From a checkpoint of a small transformer trained on Wikipedia: untied embeddings.
Each number is 50 + 12 x the weight over its row's rms, rounded and kept within 0 to 99. Layers, rows and columns count from 0. The size before them is the row's rms in percent of the matrix's.

# layer 5 attention key, 192x192, rms 0.112, rows 121-127, columns 96-191
095:51 64 77 51 68 37 57 68 48 42 26 70 56 47 46 41 56 36 49 49 40 62 49 43 38 54 64 76 50 53 73 56 48 78 39 48 39 42 57 57 46 54 70 54 45 42 56 69 41 59 62 65 62 49 54 33 42 56 64 56 43 54 43 48 48 52 50 40 48 56 71 47 44 48 64 77 49 46 73 42 54 46 58 61 33 38 32 51 65 37 67 55 50 21 30 46
101:40 57 63 43 50 40 69 31 41 53 47 15 61 64 58 71 50 39 59 72 53 55 59 62 42 46 37 54 38 31 47 65 82 48 30 57 53 28 46 43 39 44 42 59 61 43 55 59 59 57 48 64 69 29 25 36 58 53 47 53 50 50 52 61 48 49 45 52 47 41 65 60 60 69 62 47 45 40 43 53 37 41 64 49 48 56 32 40 64 40 40 50 81 28 55 38
112:41 63 42 54 61 49 36 46 49 41 36 49 63 42 66 46 46 58 42 65 56 62 47 52 51 50 55 77 69 48 57 46 74 56 46 50 47 46 25 53 56 56 34 48 48 44 65 57 47 53 56 44 57 46 50 71 66 60 52 64 60 53 65 42 48 40 44 51 41 44 62 48 44 72 40 43 61 51 27 38 52 53 71 37 45 24 59 46 44 50 52 16 63 58 54 69
106:52 56 44 52 61 68 19 37 56 64 69 57 66 39 44 73 38 28 52 52 60 54 34 44 54 29 47 50 59 44 52 72 78 64 48 41 47 24 50 47 42 56 50 59 44 52 38 51 55 52 36 55 40 57 60 60 53 27 47 60 50 48 64 34 61 45 31 38 31 52 62 40 45 48 64 47 38 58 53 65 23 37 36 80 69 60 34 56 51 74 49 58 39 32 61 41
103:75 46 59 51 43 53 69 51 57 60 67 76 36 49 58 36 48 60 44 36 70 54 63 55 40 52 79 56 55 63 31 31 36 54 62 52 49 64 61 54 41 56 73 70 55 34 53 38 29 50 50 33 51 53 47 54 47 39 48 52 56 47 46 57 71 35 52 74 49 49 38 42 32 32 70 36 48 47 60 49 50 49 41 65 42 65 52 56 36 56 52 75 52 38 55 41
090:53 61 39 45 54 62 78 48 49 56 47 58 71 53 54 60 49 60 46 60 51 65 55 60 52 54 61 30 55 59 65 88 65 43 40 22 43 46 50 40 38 49 54 66 42 53 39 49 38 39 51 61 46 41 47 46 56 49 42 49 58 73 49 52 38 63 46 53 25 36 42 49 66 49 46 58 47 81 48 30 50 43 55 52 39 62 30 53 64 70 53 70 70 33 38 60
097:55 57 31 49 42 57 62 44 43 68 46 33 66 48 53 49 45 57 66 50 49 61 27 67 57 33 71 39 42 57 45 64 50 40 37 48 54 50 44 37 32 49 55 63 53 66 41 38 57 44 54 55 59 32 39 52 69 57 53 51 49 57 68 64 52 68 57 46 32 42 22 48 67 74 46 31 31 73 49 58 26 35 32 44 51 71 45 68 54 50 55 59 49 43 53 53
# layer 5 attention query, 192x192, rms 0.111, rows 122-127, columns 96-191
100:42 43 50 60 47 61 67 67 60 44 52 54 38 60 48 40 71 67 46 53 47 69 49 48 47 54 38 33 65 50 61 49 37 36 69 58 44 57 50 55 64 42 66 45 35 59 64 51 40 64 43 43 54 52 58 61 54 39 48 46 54 56 53 64 48 18 46 29 70 51 62 45 52 57 50 49 33 49 68 63 84 50 43 49 48 61 69 42 33 65 36 53 53 37 36 51
108:49 47 45 47 39 36 56 57 61 45 47 65 49 63 45 18 33 60 50 61 41 56 57 51 49 63 37 45 59 63 49 48 31 70 71 66 34 40 53 45 48 56 58 40 53 62 59 57 56 43 64 43 70 56 45 48 59 36 51 61 48 46 32 40 67 45 42 60 36 35 80 55 55 45 42 51 55 60 58 60 55 37 44 37 21 59 41 50 45 36 47 46 81 21 55 61
107:56 47 71 43 45 52 55 40 49 47 44 72 43 47 39 40 45 75 21 62 45 51 41 48 59 29 56 42 55 69 77 62 87 67 64 35 51 33 49 44 66 37 21 51 46 46 44 44 63 59 26 56 48 50 52 25 50 66 57 57 63 59 66 68 52 36 33 46 52 40 52 51 39 57 55 62 70 61 65 45 46 62 49 34 60 48 64 56 47 52 44 36 30 62 61 28
105:45 74 46 57 60 71 27 44 55 67 64 48 42 35 58 65 30 57 61 34 53 40 42 46 60 20 71 65 39 39 62 68 61 54 30 60 52 49 43 58 53 53 48 37 57 53 53 38 52 48 50 30 59 53 47 52 34 54 65 49 58 61 61 59 56 41 58 49 32 55 32 40 35 49 72 49 52 28 42 49 62 41 38 56 90 65 45 59 53 66 37 47 52 58 70 46
096:36 39 67 64 51 64 59 55 58 50 53 44 67 53 59 55 49 66 59 67 55 65 63 45 42 43 37 08 27 68 70 59 47 48 48 66 57 57 49 60 49 40 43 36 31 51 53 68 38 70 38 65 41 38 59 51 47 50 43 49 64 42 62 54 49 41 49 30 73 59 42 46 47 36 51 47 52 77 67 93 53 33 36 54 52 64 56 72 53 58 45 42 64 48 47 42
099:44 58 35 63 55 68 62 39 54 46 68 54 61 49 41 58 56 66 61 75 50 57 49 46 28 57 40 13 59 53 78 68 64 33 41 50 36 54 44 48 51 30 53 34 37 64 42 29 53 60 46 42 51 36 53 66 53 36 31 39 58 54 42 67 49 32 61 49 76 50 63 51 46 51 54 36 43 62 56 77 56 67 52 51 59 69 56 35 75 49 48 17 64 40 46 36
# layer 5 attention value, 192x192, rms 0.0978, rows 96-125, columns 96-191
090:60 52 57 39 52 58 49 39 59 42 35 62 36 42 47 53 48 59 35 54 61 43 67 61 50 54 45 60 54 40 62 60 54 58 34 43 69 34 55 47 45 50 37 59 23 53 48 45 52 60 52 43 36 54 37 67 46 72 60 60 54 44 64 58 19 51 40 45 50 45 47 71 37 56 66 50 54 44 41 42 43 48 57 58 48 52 46 45 61 37 25 48 57 60 78 33
088:57 44 33 70 43 49 69 45 40 67 54 66 47 42 56 40 45 61 41 32 48 56 54 60 62 37 38 33 47 41 41 59 39 75 48 53 61 63 32 48 50 42 60 42 59 27 54 45 33 55 47 63 45 56 64 50 40 21 54 62 52 57 24 67 71 33 58 52 65 71 59 46 55 51 44 42 48 39 60 57 46 43 48 54 64 53 50 50 50 55 51 54 46 35 37 59
089:53 44 26 52 39 71 35 74 38 43 32 48 60 74 52 47 65 59 49 34 33 44 68 55 45 31 56 32 43 57 50 35 53 64 41 57 50 53 50 49 48 33 49 64 49 58 37 54 68 55 51 48 49 63 51 63 41 48 49 37 64 44 28 41 36 49 42 37 60 54 58 57 52 34 65 40 75 56 51 47 35 22 45 53 50 73 41 42 51 47 36 42 45 49 72 49
088:34 45 58 42 68 49 59 32 64 45 50 49 51 72 56 40 57 40 47 58 76 43 57 11 35 60 56 48 48 61 54 56 35 37 55 30 43 61 48 59 52 27 51 29 57 66 72 54 49 51 45 51 75 48 77 57 28 55 50 41 57 39 46 53 41 35 46 52 35 57 51 59 37 52 72 40 75 42 48 68 44 26 62 54 76 38 48 56 41 72 69 51 60 41 60 49
087:38 44 41 47 65 49 70 64 50 42 29 52 42 43 80 30 76 50 33 74 67 42 78 56 42 64 36 47 52 31 44 49 20 45 45 35 39 41 55 42 50 39 55 47 49 58 41 31 38 59 53 55 59 38 52 53 56 63 48 49 75 53 70 39 52 43 66 58 69 57 40 64 47 39 43 59 52 45 46 44 54 48 55 53 82 47 49 47 40 74 57 52 50 63 59 62
091:36 60 43 44 47 54 54 54 48 31 59 43 54 58 39 38 63 62 56 63 44 62 66 65 54 50 48 47 51 52 61 37 52 58 66 62 30 62 48 58 50 51 31 56 49 42 57 53 64 43 40 55 41 54 54 45 57 59 45 52 53 47 69 67 32 27 49 70 61 59 63 63 44 48 43 37 66 37 61 60 43 51 57 73 65 52 86 45 40 46 23 45 34 24 44 38
078:51 28 35 52 72 34 54 41 59 49 43 46 43 66 24 37 53 57 45 50 58 58 46 50 47 54 40 60 71 50 35 53 44 51 45 65 37 53 53 58 51 42 37 41 56 54 56 37 47 51 74 54 46 46 52 40 47 42 25 66 40 66 48 75 59 39 50 53 64 52 61 43 51 58 53 50 67 38 60 41 61 44 49 29 36 42 72 66 27 67 60 58 45 23 58 39
081:43 43 47 39 40 57 62 45 55 53 49 60 56 58 52 48 41 74 24 39 43 66 55 49 41 50 72 81 59 59 66 37 46 55 66 50 70 56 61 57 50 46 42 26 38 46 49 31 56 51 55 52 60 61 42 64 49 58 52 49 27 61 39 31 45 66 71 30 49 42 41 58 26 52 42 30 54 61 47 26 30 72 48 40 36 34 51 52 54 62 65 40 62 57 61 34
092:52 43 47 40 50 44 50 40 56 46 48 47 59 50 40 65 41 42 40 50 37 30 40 58 51 56 45 50 40 47 50 58 51 73 60 56 53 60 41 55 53 87 36 51 65 53 65 39 40 42 85 33 92 49 63 40 35 50 51 72 41 54 53 55 61 62 75 77 49 58 68 63 45 57 62 32 62 45 48 50 40 34 53 29 36 62 35 45 39 47 53 40 67 47 51 54
092:62 42 48 60 55 44 56 40 45 42 36 53 44 36 21 49 48 61 70 44 49 40 49 58 57 51 54 68 56 46 40 58 50 64 59 56 40 50 54 59 51 46 30 51 62 46 57 73 43 25 47 53 55 42 93 37 52 33 38 58 42 60 59 43 45 26 49 63 56 58 49 47 52 35 52 45 58 52 50 49 41 41 51 55 40 61 43 58 49 65 54 56 39 48 58 53
088:43 50 47 60 62 56 49 54 39 54 60 48 38 79 39 40 71 50 68 51 77 52 44 46 62 67 48 68 85 34 53 36 51 46 48 41 46 58 44 46 47 36 44 42 46 42 49 48 27 63 52 38 77 54 33 39 44 48 26 55 46 52 41 55 57 42 53 66 39 30 53 61 65 60 44 43 62 33 55 51 50 58 56 41 31 32 42 35 49 59 28 42 43 31 52 48
091:66 48 53 45 53 40 33 69 37 35 63 33 33 46 36 34 48 53 61 61 53 44 31 57 62 43 42 54 46 27 28 44 50 53 59 48 35 64 33 37 48 58 51 35 40 42 48 59 43 60 36 57 49 51 61 30 40 31 37 38 26 62 36 43 62 44 33 48 71 45 40 54 53 53 30 56 20 51 47 49 76 38 40 69 55 51 58 56 48 46 59 48 53 47 45 58
100:48 58 51 57 72 34 46 51 44 54 55 45 51 58 44 25 44 32 64 55 73 54 53 37 41 63 35 51 54 33 34 54 45 53 52 71 36 55 29 52 53 79 44 52 35 62 37 60 28 42 51 38 59 39 48 63 37 40 16 66 27 43 56 64 52 41 53 69 49 54 59 71 63 52 35 55 48 46 51 57 57 37 49 47 45 36 38 38 57 48 50 47 57 29 34 62
099:53 36 21 47 58 47 66 42 51 41 49 40 51 57 44 47 45 45 48 70 28 56 71 68 38 38 54 40 47 62 64 38 50 36 50 54 51 46 59 52 53 49 34 37 68 42 49 64 71 44 46 52 21 60 32 45 38 52 45 42 49 61 49 47 33 34 56 39 55 69 51 63 44 47 29 48 54 65 51 44 55 26 53 59 48 53 73 38 52 54 52 50 45 37 74 48
085:50 43 46 38 33 48 61 39 55 29 58 48 47 49 35 50 30 40 30 62 18 34 40 49 34 48 50 52 29 65 52 57 56 63 65 57 64 30 44 50 47 32 53 65 58 62 61 57 73 75 63 50 50 59 73 42 46 35 44 47 49 55 53 58 69 48 54 37 53 54 58 55 32 58 64 55 40 44 66 39 71 56 43 55 37 61 66 43 60 51 58 38 56 48 54 87
097:29 62 34 42 40 51 87 40 56 47 40 75 50 53 64 44 47 45 39 39 76 60 41 36 52 55 37 66 54 24 41 74 55 54 44 38 45 44 55 58 52 42 52 43 51 51 61 56 47 78 67 52 62 46 69 47 56 43 63 37 49 42 32 41 61 47 49 60 33 36 55 58 33 67 40 37 47 48 53 67 42 67 60 44 57 48 49 70 38 48 73 52 63 40 71 66
094:55 51 64 64 71 36 70 49 48 76 23 53 52 60 32 57 56 68 73 56 57 40 47 58 50 45 49 55 69 50 52 72 59 46 45 47 36 42 67 52 54 39 50 73 38 58 54 42 41 35 52 48 54 42 53 54 44 45 35 50 44 62 60 50 27 63 42 53 32 26 39 50 67 61 61 61 37 43 42 63 48 54 65 39 48 64 59 42 66 59 49 50 35 47 34 54
102:50 48 45 36 57 38 50 40 71 69 45 50 51 36 64 36 51 51 56 52 66 60 43 48 42 51 61 56 49 44 69 32 37 38 42 48 29 72 61 62 60 55 55 24 39 68 53 48 27 34 56 29 36 43 45 46 44 68 27 67 36 49 57 54 50 48 52 71 28 54 39 52 38 58 35 48 49 75 56 29 26 34 55 56 46 35 53 55 63 43 51 57 64 72 45 41
087:44 58 51 58 64 47 36 56 55 53 39 36 54 52 46 66 31 50 58 63 41 68 53 28 56 66 41 60 48 40 55 51 39 49 36 40 46 68 41 59 52 52 57 47 42 48 14 47 62 64 61 41 46 56 38 46 49 50 34 34 47 54 56 37 45 58 44 53 47 42 55 49 51 35 34 43 67 67 40 34 44 37 41 41 26 37 38 47 58 49 35 54 52 73 75 43
093:52 47 52 53 41 50 53 35 43 47 75 45 53 57 49 29 62 46 60 57 62 52 51 65 49 55 41 38 55 59 52 30 34 47 55 77 20 75 52 48 54 66 46 38 51 47 45 62 52 60 61 52 78 61 41 53 35 35 39 70 60 48 43 72 54 31 63 53 45 60 51 57 60 40 33 43 21 37 58 53 48 37 44 55 59 40 67 36 51 57 19 31 51 10 44 37
093:70 51 59 57 48 46 34 66 51 50 48 46 45 44 43 51 52 63 66 36 67 45 33 41 26 51 68 66 51 46 61 38 69 38 73 44 37 61 42 54 53 34 45 44 46 43 62 67 35 49 43 49 55 44 63 47 24 76 51 52 46 59 68 48 34 31 44 54 37 42 44 56 44 43 66 23 65 48 61 55 22 64 43 61 17 29 77 49 55 53 74 69 36 55 54 43
096:33 46 22 50 48 46 87 45 47 76 52 56 59 58 69 43 44 41 51 41 49 50 45 28 66 78 25 52 57 64 40 57 49 57 40 73 47 60 54 49 52 65 49 46 71 43 67 39 52 60 61 44 61 57 48 66 45 29 70 64 49 44 37 54 72 46 67 47 62 60 60 57 55 44 38 58 22 52 49 54 60 49 44 27 47 53 58 42 40 38 48 47 57 46 41 50
102:49 48 57 40 35 64 56 45 49 47 78 45 62 46 51 49 58 54 39 45 37 56 20 49 29 61 80 34 61 52 62 66 46 35 51 47 40 37 47 50 48 26 49 86 52 47 71 39 49 65 62 49 73 59 66 45 43 57 54 43 65 58 37 52 50 75 51 34 52 56 79 47 51 58 42 44 67 53 45 68 65 45 45 47 55 43 44 26 38 66 55 38 40 29 49 55
092:54 47 56 64 34 56 49 52 40 51 38 35 41 69 42 58 54 58 82 46 58 50 62 68 78 51 65 51 49 53 34 28 40 71 67 46 46 50 12 56 49 63 37 57 20 33 65 54 35 34 35 55 48 51 37 50 42 43 56 57 54 53 59 62 44 43 52 43 58 57 55 59 61 52 63 65 59 24 51 36 71 80 51 66 40 41 56 51 43 34 49 67 20 36 43 35
090:52 56 30 59 52 48 68 50 29 45 21 47 62 46 52 71 34 32 46 47 40 37 43 57 29 41 58 28 38 59 46 48 66 63 44 60 63 33 68 53 56 42 46 69 62 67 41 57 46 31 50 49 45 53 37 54 41 45 51 36 43 32 62 26 44 66 30 33 37 63 65 35 61 38 58 69 52 61 38 59 40 52 50 56 59 56 44 65 45 45 51 48 46 63 19 93
098:55 50 55 69 66 55 44 46 33 49 54 41 51 59 30 56 60 59 73 51 25 30 36 58 55 53 61 54 48 65 39 36 47 64 64 52 58 71 39 40 49 45 38 62 45 40 44 52 45 29 43 67 70 66 28 52 32 45 60 59 38 45 71 61 52 59 45 54 59 62 48 53 84 52 69 51 55 41 66 40 50 44 48 55 43 56 37 22 33 48 29 47 36 35 25 22
085:38 45 61 45 59 54 62 44 71 45 31 59 48 44 47 31 44 53 40 57 55 66 66 45 44 51 17 58 48 64 59 56 49 60 38 60 49 45 56 54 52 52 61 46 44 36 46 59 60 74 63 60 22 49 59 50 50 77 28 56 67 37 53 46 39 41 60 47 33 41 63 38 48 68 38 53 62 64 55 58 48 47 51 31 39 58 60 49 56 50 33 62 55 61 37 62
089:50 49 31 59 47 44 46 49 52 53 37 32 34 64 51 48 40 50 54 56 59 51 39 58 51 55 63 78 42 55 48 50 56 42 62 48 53 57 30 47 51 43 29 68 52 65 29 51 53 49 47 56 42 46 32 62 34 82 65 48 45 45 43 56 56 35 56 57 38 44 54 51 77 14 31 58 53 42 40 42 53 54 56 45 52 51 51 31 39 26 48 62 42 52 54 50
093:69 53 59 49 50 48 64 38 49 40 59 56 26 38 19 50 61 54 81 62 54 46 33 41 53 64 35 56 70 58 33 41 56 67 39 55 38 82 30 46 47 44 64 45 56 51 34 41 36 45 62 70 51 48 50 60 53 36 59 52 30 64 52 41 62 50 47 64 31 44 44 50 61 56 48 44 26 48 53 60 53 44 52 52 40 35 47 62 63 83 33 57 45 57 37 62
091:54 41 40 56 37 54 37 62 50 51 34 31 56 33 54 58 39 75 20 44 61 40 55 77 37 42 46 62 63 43 66 69 48 28 48 33 59 37 55 49 52 54 51 42 40 52 63 49 54 47 63 43 36 48 52 42 65 78 55 54 76 48 39 62 22 51 36 42 65 53 53 44 65 47 40 48 60 44 40 58 43 70 46 42 66 50 57 40 46 37 44 46 27 56 63 60
# layer 5 attention output (transposed), 192x192, rms 0.0915, rows 96-125, columns 96-191
088:34 44 55 35 51 53 51 55 78 63 49 62 55 50 62 59 47 34 49 45 54 45 35 40 37 54 51 52 60 37 52 56 39 52 42 61 49 43 74 46 33 47 54 46 49 36 43 60 84 65 65 61 43 64 47 34 38 39 33 37 79 66 44 37 50 37 63 47 43 50 54 50 48 40 50 21 55 54 35 79 44 57 32 32 61 53 34 52 51 68 51 47 25 50 53 48
091:42 71 55 58 41 49 52 39 47 51 39 34 67 64 66 53 46 48 67 62 47 54 57 37 39 47 51 53 52 50 42 54 71 50 47 50 63 53 59 56 35 43 54 42 28 57 33 69 44 52 45 42 62 38 73 23 38 62 36 42 49 45 45 58 55 77 50 58 53 37 63 62 61 25 45 78 56 77 52 36 46 44 62 49 38 54 43 41 44 59 59 49 54 43 71 43
086:52 64 51 62 50 65 57 38 66 37 82 36 50 27 81 36 19 52 63 39 52 66 35 56 47 56 52 39 70 37 57 59 61 60 42 60 59 61 52 53 10 34 61 33 55 56 42 57 53 54 47 63 52 45 52 35 55 55 51 42 54 44 50 43 60 31 57 59 37 49 48 51 51 40 23 54 50 42 38 60 54 56 54 41 36 43 47 61 32 48 46 37 36 41 47 58
086:53 48 55 18 39 43 50 54 50 50 50 68 42 48 26 39 45 54 41 49 50 31 39 61 76 39 56 34 32 55 36 62 64 65 43 61 71 33 48 50 32 78 47 49 40 65 36 49 36 59 63 36 51 57 53 51 62 52 56 56 53 35 56 25 56 45 43 44 59 26 45 32 48 53 48 32 43 50 64 33 62 45 44 39 45 63 58 27 71 27 53 63 54 53 48 52
083:29 40 56 26 35 78 46 47 46 48 37 56 19 63 41 50 46 47 32 32 67 38 27 48 66 51 50 35 33 47 54 37 41 56 60 43 56 49 63 68 57 67 49 56 48 46 50 71 66 49 41 37 37 53 58 56 45 53 50 57 64 70 45 60 35 57 60 31 74 30 54 50 62 48 59 34 53 44 66 32 46 35 61 48 37 47 37 50 54 39 49 54 47 60 60 39
096:73 56 53 54 53 59 30 45 39 54 55 26 55 60 52 34 21 47 40 65 59 51 52 48 46 40 50 38 50 47 43 77 49 65 51 53 63 50 65 39 47 47 75 48 51 64 28 17 38 39 44 58 49 52 69 47 38 47 40 50 52 38 56 41 49 61 44 50 40 46 75 52 67 18 65 58 37 57 60 55 46 49 60 51 41 60 43 61 48 64 71 44 58 66 67 47
081:64 49 67 69 42 52 59 52 21 33 52 40 48 46 38 54 32 43 48 68 57 18 61 31 66 59 58 54 39 58 47 34 67 68 33 46 70 53 40 52 83 63 46 46 65 38 50 45 33 26 28 58 52 59 69 46 63 50 65 48 40 35 60 48 41 59 37 57 48 42 33 54 56 26 56 69 67 47 59 48 52 32 45 56 50 52 56 56 68 33 47 51 58 68 41 33
082:67 60 42 49 68 41 56 43 41 63 55 46 39 47 52 55 50 52 52 42 75 56 46 53 50 54 47 48 56 36 37 52 30 55 57 42 47 66 40 38 99 42 47 34 41 58 54 65 40 60 49 53 54 73 44 37 49 52 46 62 43 54 50 52 51 31 47 40 35 26 71 49 52 40 38 69 62 35 38 67 70 39 33 47 67 54 56 53 45 43 48 43 41 60 43 64
088:61 58 61 37 77 47 55 34 33 50 37 37 63 45 34 24 54 45 33 53 38 48 57 15 62 55 54 63 35 39 35 38 54 37 53 61 45 44 51 46 67 57 58 51 51 70 48 57 46 35 29 64 59 56 64 40 50 44 47 46 48 32 60 35 34 33 45 34 61 48 41 35 52 66 75 56 52 42 73 48 56 50 36 64 73 64 55 37 47 55 56 60 75 49 30 37
093:54 69 48 55 41 47 70 51 34 42 75 34 68 47 54 49 40 54 40 63 40 56 57 20 62 37 48 46 47 64 57 42 53 50 33 79 44 49 47 34 50 30 71 42 46 79 49 37 54 36 50 71 67 51 74 43 51 61 63 45 36 37 47 40 48 52 57 52 42 60 58 48 63 47 58 68 43 69 70 40 40 44 62 41 60 70 59 59 57 44 58 41 60 46 64 52
090:60 45 41 32 48 38 33 37 60 47 44 88 38 37 33 69 58 43 48 60 47 32 70 59 33 42 49 56 43 63 55 60 49 54 43 58 41 42 50 43 57 59 30 60 62 39 38 46 67 37 36 39 24 33 50 62 39 43 75 50 60 40 58 51 38 60 39 50 48 60 49 73 28 42 61 41 63 47 63 65 53 35 56 40 49 40 54 47 48 58 56 55 40 76 43 34
085:48 61 69 61 48 62 40 61 46 38 39 45 50 41 36 79 61 52 59 43 49 48 54 51 41 45 44 64 47 53 66 69 34 52 47 50 53 54 45 54 35 56 49 80 48 34 70 59 46 31 50 53 45 30 44 52 45 49 56 58 48 61 59 44 62 45 52 26 45 58 40 52 26 38 82 38 65 35 39 41 33 53 78 47 55 24 66 51 37 61 63 51 30 49 40 55
099:59 39 46 21 51 47 35 49 24 32 46 55 53 44 26 50 29 26 30 46 45 42 65 38 52 69 54 70 39 65 41 55 63 63 43 58 57 43 65 47 36 56 49 53 54 43 57 45 47 42 51 56 42 45 83 49 54 54 64 39 56 39 41 34 22 75 41 48 63 50 36 30 47 47 74 53 42 45 43 57 41 45 43 57 59 53 48 37 47 74 55 61 44 71 54 36
096:50 63 70 73 49 56 30 59 46 48 64 17 66 51 64 42 34 65 49 67 59 54 33 53 62 52 33 37 56 30 61 65 52 74 58 52 52 54 43 53 67 43 68 38 40 44 33 44 56 34 47 67 52 54 69 53 50 68 55 48 32 38 61 44 57 55 39 64 35 46 60 66 65 20 53 44 49 27 32 58 44 61 49 38 44 41 40 60 36 46 48 44 59 43 46 57
081:33 41 72 56 64 38 48 63 62 51 55 31 52 48 42 55 44 69 35 38 66 62 46 48 68 51 47 66 51 28 38 48 67 56 33 42 47 73 48 76 32 66 26 43 66 52 44 49 35 48 43 42 55 48 41 53 52 59 28 49 54 45 53 25 44 51 45 31 42 35 41 49 45 41 47 45 51 60 32 64 41 47 43 21 66 43 65 64 47 33 60 70 38 67 27 51
101:36 51 36 14 58 54 38 54 44 53 50 80 20 41 43 65 41 46 48 53 48 42 58 65 56 41 51 42 48 54 35 36 48 28 56 47 63 48 58 59 35 49 35 51 54 37 42 57 45 61 49 37 45 41 42 38 64 49 36 32 56 48 57 49 44 53 55 20 61 38 51 17 41 44 41 60 52 64 50 55 55 42 51 49 40 47 55 24 54 42 57 52 57 56 38 43
097:32 50 52 56 34 63 41 60 65 28 61 57 54 43 50 59 40 26 67 62 31 63 54 48 60 38 45 46 45 56 46 43 25 38 29 44 43 36 41 48 12 49 52 48 35 71 45 70 54 55 43 49 53 58 54 71 49 54 67 60 48 49 50 47 31 50 55 47 48 69 44 65 45 44 50 35 52 72 56 48 50 48 36 53 40 44 38 71 60 47 32 44 57 68 61 36
104:74 43 43 35 40 42 61 57 30 39 53 56 58 56 29 63 51 54 32 64 59 64 45 49 71 55 63 50 49 62 36 51 35 60 54 50 55 52 38 41 86 43 66 59 44 68 41 57 42 46 45 53 76 55 61 61 68 56 68 68 40 53 28 40 20 39 49 30 59 45 52 32 66 60 56 57 42 25 57 39 64 70 58 47 48 78 53 50 49 56 42 60 69 58 45 48
085:58 45 26 38 43 56 51 68 61 46 69 61 51 39 48 62 47 65 45 49 61 71 39 73 24 48 46 38 68 60 62 47 45 50 49 67 40 52 45 50 65 31 38 64 51 57 41 57 45 64 20 59 40 72 41 62 42 74 60 59 44 39 50 25 42 15 58 51 39 48 47 54 37 64 37 55 47 19 43 47 55 40 50 63 44 44 52 41 34 57 49 62 49 44 24 46
093:47 41 63 49 67 42 27 51 40 47 22 53 57 57 33 46 31 42 38 76 58 33 59 34 54 38 55 69 40 43 51 66 65 76 60 39 58 35 46 68 61 57 46 59 63 40 38 26 44 36 53 56 40 51 70 36 49 59 43 57 56 27 60 46 42 71 35 61 63 49 56 54 51 31 72 50 58 49 47 66 55 42 60 33 43 48 33 41 40 68 73 52 50 71 54 35
091:63 49 57 33 45 48 63 59 53 52 63 58 66 48 47 57 47 38 37 66 27 63 39 56 47 49 58 48 60 69 53 54 36 62 29 51 48 43 55 40 51 49 37 45 54 53 35 39 44 53 52 39 56 39 47 51 56 22 54 63 43 39 18 26 50 39 48 47 38 43 54 55 56 54 65 56 50 52 59 54 38 61 65 17 66 68 60 73 74 47 43 49 42 60 54 72
095:42 40 51 37 81 51 30 40 40 37 49 52 43 57 39 54 47 57 49 59 64 39 69 52 68 49 56 57 40 47 53 52 60 57 66 12 59 46 72 63 59 53 28 54 53 40 57 54 39 58 45 46 48 59 61 36 53 50 34 40 48 55 49 59 38 71 25 48 47 54 47 44 33 47 52 65 55 42 51 53 51 42 34 67 51 56 43 28 38 52 49 66 65 52 21 31
098:43 59 41 50 33 46 59 52 60 49 36 44 33 50 54 31 37 59 48 31 44 58 61 67 61 27 49 38 22 48 24 36 57 52 59 38 54 59 25 52 13 63 24 63 49 61 44 31 35 35 40 29 50 61 39 51 56 52 52 61 55 40 63 35 59 37 50 71 57 44 48 37 31 47 39 55 49 42 55 58 71 56 59 64 47 48 76 51 57 27 65 62 52 62 50 51
094:69 43 55 61 47 46 37 29 55 58 57 50 63 47 41 50 57 45 72 55 46 38 65 44 29 70 55 56 57 46 60 64 46 55 31 62 51 46 77 41 60 55 54 50 54 57 50 38 66 50 43 46 28 39 52 55 17 55 52 41 38 50 47 54 49 56 50 73 48 51 58 67 44 46 59 39 45 84 60 51 24 48 46 34 53 61 50 49 56 59 52 19 43 74 73 48
089:42 47 61 58 52 72 41 52 50 34 62 54 40 51 64 32 57 53 31 66 35 71 63 48 64 54 59 42 61 41 44 32 53 45 40 49 48 63 59 71 09 50 50 36 63 41 53 60 46 51 56 47 81 39 56 56 56 48 62 40 58 35 31 66 53 65 56 57 46 59 51 39 25 73 50 30 58 45 35 52 46 68 34 43 38 53 43 42 42 40 49 47 59 43 67 26
106:73 48 60 62 54 48 47 35 54 43 57 44 83 44 51 29 36 56 44 69 40 52 57 31 30 43 46 64 43 38 59 70 58 77 35 49 42 44 64 34 38 54 72 49 56 55 62 41 41 44 50 56 48 42 65 49 44 40 49 54 72 35 41 53 57 61 44 82 42 70 60 57 40 46 70 48 63 66 60 42 29 46 43 61 63 69 51 58 60 62 51 56 35 61 50 44
084:48 42 51 30 59 33 55 49 49 51 59 56 53 64 52 53 58 61 65 51 67 53 54 62 52 56 63 64 32 61 47 29 46 44 55 49 54 52 34 67 64 50 49 47 65 65 54 44 25 50 58 53 49 53 49 53 72 33 53 48 49 51 46 50 59 43 45 46 53 43 39 44 72 49 43 57 37 42 44 36 48 52 30 60 32 53 34 46 25 43 25 56 75 51 45 33
090:46 50 44 63 54 61 23 53 45 36 49 54 47 50 38 56 60 34 46 62 37 46 75 73 47 61 34 44 61 30 46 58 45 55 45 46 60 45 79 60 49 61 47 50 67 29 56 75 64 52 35 44 29 36 57 30 44 35 41 30 70 35 42 48 39 69 40 67 50 35 38 65 53 51 63 44 54 44 56 68 36 67 47 34 44 47 43 48 43 67 36 53 50 71 39 49
093:45 62 62 54 49 41 62 61 47 43 54 48 68 53 57 69 38 53 31 69 44 83 60 35 37 44 59 59 61 69 62 63 40 60 23 64 48 37 48 37 33 55 79 53 35 54 44 58 46 35 42 39 61 51 52 42 29 60 60 70 58 18 58 46 42 60 43 49 46 60 48 55 60 53 61 47 53 55 53 46 54 50 47 66 35 50 50 37 57 58 59 56 28 56 41 50
092:36 55 50 41 53 52 47 55 63 47 39 46 34 71 57 49 48 26 53 36 30 60 34 57 54 43 54 43 65 27 42 32 50 37 53 62 49 36 48 61 95 40 32 47 69 38 45 50 79 57 46 55 39 66 50 54 39 56 38 38 47 56 44 59 58 39 65 69 35 41 34 65 59 37 27 54 52 51 47 58 58 47 52 42 51 45 42 55 49 64 41 41 70 47 84 61